From a checkpoint of a small transformer trained on Wikipedia: 5 heads of 32, rotary positions.
Each number is 200 + 30 x the weight over its row's rms, rounded and kept within 0 to 999. Layers, rows and columns count from 0. The size before them is the row's rms in percent of the matrix's.

# o: layer 10 attention output (transposed), 160x160, rms 0.0953, rows 77-86, columns 0-159
# v: layer 10 attention value, 160x160, rms 0.0877, rows 78-87, columns 0-159
o77,085,229,219,276,159,238,205,208,206,258,215,253,234,224,184,182,180,178,214,222,226,139,198,168,221,225,219,236,190,139,202,212,215,236,188,214,153,218,146,222,183,203,234,206,248,190,217,195,167,208,204,233,216,184,230,211,178,174,235,189,211,233,154,229,207,166,166,242,167,172,202,208,171,195,182,239,250,204,239,210,173,273,209,256,197,197,165,187,227,180,228,209,191,147,166,213,196,157,206,210,210,232,188,157,160,137,175,155,233,181,144,208,134,185,181,184,232,236,225,158,206,180,223,240,210,188,158,167,165,173,218,209,191,226,184,194,213,173,173,241,228,176,220,183,137,173,142,213,205,221,173,215,220,124,219,205,211,189,197,188,221
v78,089,212,161,187,186,215,191,166,177,269,280,212,215,266,236,133,195,156,244,216,155,166,203,250,193,209,173,162,256,208,238,177,175,220,227,187,205,242,178,220,150,228,139,210,153,200,240,185,159,188,223,201,155,184,221,137,249,150,201,235,252,207,175,167,181,182,183,192,220,179,199,182,208,186,163,176,203,203,191,187,167,206,199,176,179,199,181,200,178,182,186,241,214,270,204,160,236,187,198,173,244,213,196,210,196,216,206,227,207,204,206,251,161,229,193,262,206,210,160,218,219,264,193,207,187,198,199,206,179,188,162,183,252,176,179,207,237,236,226,183,189,242,170,161,231,211,165,193,222,195,186,208,186,222,163,172,234,206,181,151,136
o78,085,211,161,258,242,175,204,227,187,173,183,217,226,181,172,201,211,233,195,197,212,196,236,130,179,218,214,207,150,212,202,226,163,175,190,190,205,216,207,236,269,212,251,180,240,217,168,238,167,261,172,168,180,249,180,192,212,257,165,243,229,211,221,172,212,200,222,206,212,162,203,180,165,204,147,226,216,214,194,188,239,188,182,253,214,168,221,191,217,200,171,164,224,159,230,203,144,162,214,229,221,188,158,131,177,227,247,178,143,218,151,105,214,199,220,161,177,208,217,165,213,218,182,179,184,162,181,121,147,244,178,171,222,190,198,183,214,153,201,220,188,215,206,237,213,191,202,220,220,214,210,200,197,176,268,216,189,210,194,238,218
v79,095,239,236,212,255,199,192,204,225,206,216,163,167,222,156,191,191,255,217,216,207,207,163,195,250,216,223,156,154,209,199,199,243,178,198,167,199,217,212,230,171,185,213,159,172,223,210,180,242,164,173,197,150,175,200,166,197,190,196,219,184,163,233,232,198,170,179,249,203,217,223,194,181,221,174,210,187,225,187,190,243,183,205,191,192,268,178,200,191,244,208,236,215,249,237,263,193,171,206,173,144,174,219,203,249,190,149,202,232,220,164,269,175,182,161,173,198,198,218,202,245,209,220,239,171,205,186,197,305,233,203,167,184,211,238,223,188,185,118,228,236,180,172,163,185,214,224,176,137,271,161,177,230,169,202,232,197,180,189,186,230
o79,089,125,168,169,143,215,268,223,180,202,180,228,221,242,252,206,188,173,167,221,199,192,188,193,145,178,195,248,193,194,194,247,160,239,195,238,218,210,169,173,217,222,208,240,172,218,237,220,202,143,204,236,228,159,167,205,195,214,254,173,246,215,189,201,258,242,206,153,197,189,208,193,234,169,199,166,267,214,206,222,162,222,201,196,201,206,208,160,168,183,211,199,189,198,177,172,153,214,192,200,235,235,224,216,163,278,155,194,207,193,185,216,191,241,244,259,166,193,184,226,200,154,215,168,197,221,191,218,186,166,270,200,170,174,162,185,231,193,264,178,200,235,206,208,185,144,206,154,200,149,202,236,186,192,205,241,228,191,193,185,146
v80,090,159,225,188,212,126,202,194,172,190,206,247,221,197,177,153,199,191,196,242,126,197,227,204,243,199,225,204,213,189,171,188,198,188,202,191,181,175,241,247,184,202,244,228,205,161,181,216,250,262,216,165,214,205,171,231,215,231,206,241,244,161,222,181,220,151,206,182,270,232,225,190,131,138,212,218,173,225,240,223,194,216,226,190,201,220,182,154,182,187,166,236,224,213,183,140,220,207,206,164,214,200,173,163,241,207,151,226,199,167,177,209,183,232,146,223,244,189,191,268,171,188,180,127,183,238,194,198,182,188,167,177,212,261,202,210,221,183,159,190,149,159,200,135,192,209,216,227,208,172,217,186,210,177,214,192,161,256,199,209,231
o80,082,191,176,201,185,218,172,223,230,195,176,170,243,164,187,213,203,200,166,196,248,222,252,250,208,157,184,234,229,239,258,193,211,173,214,182,220,161,183,233,211,178,178,217,183,226,206,255,235,202,203,190,193,225,222,192,241,173,161,128,191,155,204,171,175,272,198,224,213,210,148,216,218,227,179,161,175,198,198,132,192,161,181,256,244,229,242,202,197,203,180,187,193,135,169,217,253,224,251,208,158,246,237,235,191,248,205,220,136,193,217,213,184,197,194,201,220,195,159,198,215,165,200,211,204,183,192,140,236,181,142,242,181,178,171,205,212,210,177,221,177,237,233,174,147,198,159,192,200,244,143,240,202,232,140,226,187,197,206,226,197
v81,085,225,162,207,200,270,220,179,253,187,211,195,254,214,162,126,229,162,186,149,190,218,226,205,275,151,195,221,175,166,170,179,249,241,206,245,190,180,224,241,156,213,214,204,201,203,212,232,238,271,183,206,171,170,237,214,235,189,226,194,161,207,167,200,207,124,177,116,178,203,214,266,205,193,235,182,201,209,218,224,199,230,183,219,186,172,182,181,234,206,216,186,179,152,207,204,224,187,172,226,229,180,174,202,233,212,211,214,159,176,202,188,174,211,211,178,183,191,211,118,199,219,226,189,190,207,185,197,191,193,206,211,230,180,201,183,227,166,240,158,173,171,216,160,163,203,173,185,204,180,195,231,229,196,243,112,172,224,206,259,242
o81,079,150,223,234,177,225,150,211,199,216,234,208,204,231,206,207,199,214,156,201,256,190,154,189,201,202,163,202,217,217,185,211,147,183,211,239,181,226,230,218,179,155,227,231,156,192,139,204,158,176,215,210,202,208,201,276,187,207,179,218,209,232,210,213,201,245,220,258,181,185,221,201,151,201,172,222,162,150,188,229,197,204,196,214,224,191,173,241,182,218,235,259,205,227,141,230,255,201,151,230,186,260,151,165,155,191,200,201,248,213,193,217,179,238,216,217,261,195,195,235,170,180,161,195,220,204,268,119,198,181,143,208,223,192,179,221,192,224,203,166,200,211,163,194,224,197,173,224,180,238,180,140,219,155,163,231,259,197,193,167,189
v82,081,134,202,208,182,195,231,217,203,228,228,232,205,222,205,190,225,186,261,184,192,205,216,170,244,204,228,301,175,179,213,166,211,226,225,201,197,206,232,209,209,214,135,167,172,222,196,202,163,207,188,192,188,218,197,193,236,207,269,163,201,183,220,184,196,220,175,180,196,165,199,168,186,235,225,209,206,162,170,200,182,181,223,232,230,243,198,196,164,126,155,184,254,240,194,282,214,220,154,195,185,193,203,201,226,180,195,142,164,188,225,126,243,220,154,154,172,189,181,191,219,226,205,294,181,200,188,188,202,170,220,201,228,158,224,204,251,159,187,218,194,192,218,203,186,240,207,229,260,209,127,240,199,202,218,177,190,178,158,192,197
o82,076,171,146,185,172,230,200,216,215,248,251,184,226,206,147,206,178,177,197,221,227,194,201,185,172,205,165,161,144,220,153,287,160,226,219,200,189,252,179,211,205,201,270,172,240,243,160,185,197,207,221,206,134,183,182,194,197,182,201,152,190,211,209,197,212,160,227,198,218,224,187,193,191,213,210,210,243,241,164,223,261,213,173,215,238,183,182,232,208,220,208,172,269,194,252,105,201,189,198,193,184,171,150,154,165,215,177,236,220,232,150,235,189,170,193,184,189,296,185,215,206,227,139,145,254,203,217,197,228,221,219,159,146,195,176,208,191,230,189,190,195,222,212,196,224,175,203,216,181,194,199,193,203,193,184,210,201,205,211,204,243
v83,094,258,172,159,134,175,204,156,135,134,218,228,159,211,181,210,185,205,189,192,187,213,228,167,221,164,143,144,181,160,205,217,245,241,178,214,231,193,184,261,227,199,254,191,223,172,139,187,155,204,186,198,196,201,211,203,237,211,176,230,156,187,174,230,172,203,182,223,167,235,181,243,166,211,205,197,197,183,214,194,188,190,221,215,213,177,185,188,177,203,232,210,179,236,188,208,210,195,308,170,203,189,199,197,196,211,190,226,235,213,218,219,199,163,229,229,211,205,162,177,276,172,185,193,268,206,179,207,251,178,175,229,184,171,231,154,194,236,186,152,174,234,227,210,210,237,199,247,247,169,225,201,241,199,221,149,160,249,195,219,182
o83,089,166,222,192,257,198,218,162,229,205,191,182,220,187,256,209,207,246,223,215,202,227,223,191,201,188,222,200,201,237,167,202,218,143,176,137,139,242,210,175,224,148,216,217,204,212,202,264,218,235,248,200,155,233,165,168,182,232,217,148,200,208,236,231,192,172,180,151,206,155,214,166,169,148,200,193,163,180,208,292,169,211,179,207,211,142,213,260,187,202,195,213,207,193,207,236,213,208,194,205,178,233,183,209,172,175,198,213,170,206,158,179,219,252,217,178,264,104,229,216,184,220,239,182,176,188,239,235,123,194,170,162,219,188,194,218,188,172,172,213,219,237,201,166,224,170,210,218,184,200,185,195,206,258,215,261,189,191,193,199,191
v84,086,201,179,224,205,199,227,219,241,203,178,191,212,175,213,197,150,260,241,185,208,181,176,223,191,224,195,189,141,212,210,163,245,189,193,192,185,254,258,181,186,180,239,183,175,209,256,193,198,184,214,227,126,205,183,220,192,214,212,171,225,185,252,155,203,224,227,217,234,190,213,129,274,164,199,216,245,208,174,162,230,185,212,218,187,216,189,223,145,143,139,179,207,221,249,254,190,199,139,189,163,215,209,199,238,197,181,194,216,244,184,188,181,228,185,219,220,202,238,245,152,204,218,186,242,181,209,200,202,214,208,155,159,230,197,193,204,204,172,156,236,228,148,171,190,216,215,245,187,254,240,129,184,177,209,175,223,147,200,256,171
o84,088,227,221,191,161,215,205,207,192,257,224,219,233,227,192,188,209,161,211,182,159,186,171,175,180,184,247,202,228,145,210,256,165,231,169,201,226,188,154,193,174,273,183,175,227,204,193,191,149,169,177,150,220,219,216,182,172,174,205,192,179,192,186,248,189,194,182,220,196,182,195,219,197,240,189,191,256,232,232,209,187,190,194,209,215,204,199,164,246,148,173,198,182,173,198,174,202,195,204,181,277,209,183,120,189,208,194,213,196,229,181,248,205,146,220,189,202,246,178,129,263,168,219,229,173,240,126,191,210,216,211,223,182,198,193,249,209,184,197,239,201,159,164,179,195,132,179,166,156,212,212,253,234,213,190,278,189,212,202,211,268
v85,081,179,168,197,135,248,189,201,190,198,191,205,222,206,205,128,222,195,141,185,214,255,153,182,231,186,210,235,242,160,191,231,221,155,225,193,194,171,166,221,190,220,190,188,248,212,207,215,176,202,211,199,156,177,192,195,216,198,230,248,229,117,199,222,210,191,211,182,186,180,237,189,211,215,190,181,241,148,197,200,223,201,182,251,261,199,199,194,250,183,232,194,195,249,217,121,220,177,156,195,233,207,232,237,204,184,233,163,201,199,183,173,213,200,225,187,216,189,188,143,183,192,170,204,253,246,209,193,250,241,172,236,246,138,214,152,226,151,205,190,189,167,165,186,190,173,193,145,173,175,174,197,233,146,220,222,236,271,167,219,168
o85,090,147,235,262,201,190,189,178,214,203,203,202,237,194,219,200,156,226,164,199,242,200,256,201,177,196,148,194,182,225,175,251,220,216,202,199,139,221,214,232,238,178,240,228,226,198,164,165,206,273,204,250,193,193,178,228,199,211,191,195,227,214,174,213,161,166,219,161,194,246,202,193,160,179,177,241,255,163,212,205,195,235,226,197,134,189,189,245,194,208,206,214,230,171,174,210,197,184,156,215,175,219,226,222,218,165,193,178,228,192,165,159,187,218,172,193,241,182,248,277,181,199,183,157,195,210,207,215,144,227,249,106,228,199,200,205,177,175,241,213,186,235,212,196,186,258,134,155,237,170,177,149,191,181,199,189,222,192,179,160,160
v86,087,197,184,225,251,207,159,135,201,210,175,207,181,219,190,199,233,156,230,223,192,183,203,225,152,227,199,228,204,225,240,219,218,144,193,203,194,199,199,206,161,230,264,223,180,206,229,190,192,176,217,178,233,155,186,161,227,183,187,166,243,171,201,231,253,237,179,266,185,150,262,172,270,213,169,192,253,201,221,188,181,206,153,197,249,222,182,180,141,207,183,213,197,227,250,180,193,177,186,192,259,184,203,190,201,196,253,181,174,256,165,203,203,182,192,219,224,193,238,217,254,215,228,183,188,187,205,194,217,203,207,238,229,186,195,176,244,217,178,198,184,234,121,175,154,132,230,156,238,230,199,175,214,178,145,150,195,228,178,171,166
o86,086,174,187,222,174,195,286,222,183,232,211,225,239,202,187,180,168,243,194,185,234,196,228,215,189,203,216,193,118,251,178,227,217,239,256,182,181,266,227,188,248,221,197,167,205,205,132,207,179,223,162,211,232,179,197,207,206,248,178,252,240,205,198,177,178,154,177,189,173,230,249,226,127,209,199,204,218,201,180,180,232,134,203,195,161,182,206,212,218,187,162,184,250,189,198,178,119,152,178,216,203,189,218,212,219,207,206,207,208,198,166,192,201,206,218,149,157,221,168,264,203,199,177,217,172,200,189,202,144,212,228,163,224,176,162,210,212,179,249,222,210,223,203,215,266,202,140,164,190,230,198,204,215,157,206,186,231,213,152,184,152
v87,098,272,178,196,205,242,214,246,182,228,188,189,208,198,192,212,180,201,131,222,223,139,246,202,211,199,197,231,261,188,83,176,175,218,206,196,191,198,180,203,246,237,173,191,223,149,225,159,206,243,239,235,224,226,227,195,226,198,211,186,192,225,183,200,154,221,159,109,225,237,234,213,202,193,202,221,206,175,198,170,188,283,196,195,149,168,199,232,249,221,228,213,210,200,191,140,162,178,171,224,212,214,179,211,245,197,210,215,192,157,199,207,213,176,160,208,188,212,144,233,218,236,251,189,211,232,196,209,193,230,216,198,162,204,184,205,151,132,228,194,209,180,152,222,208,231,214,224,179,227,209,183,221,170,183,216,204,146,197,188,230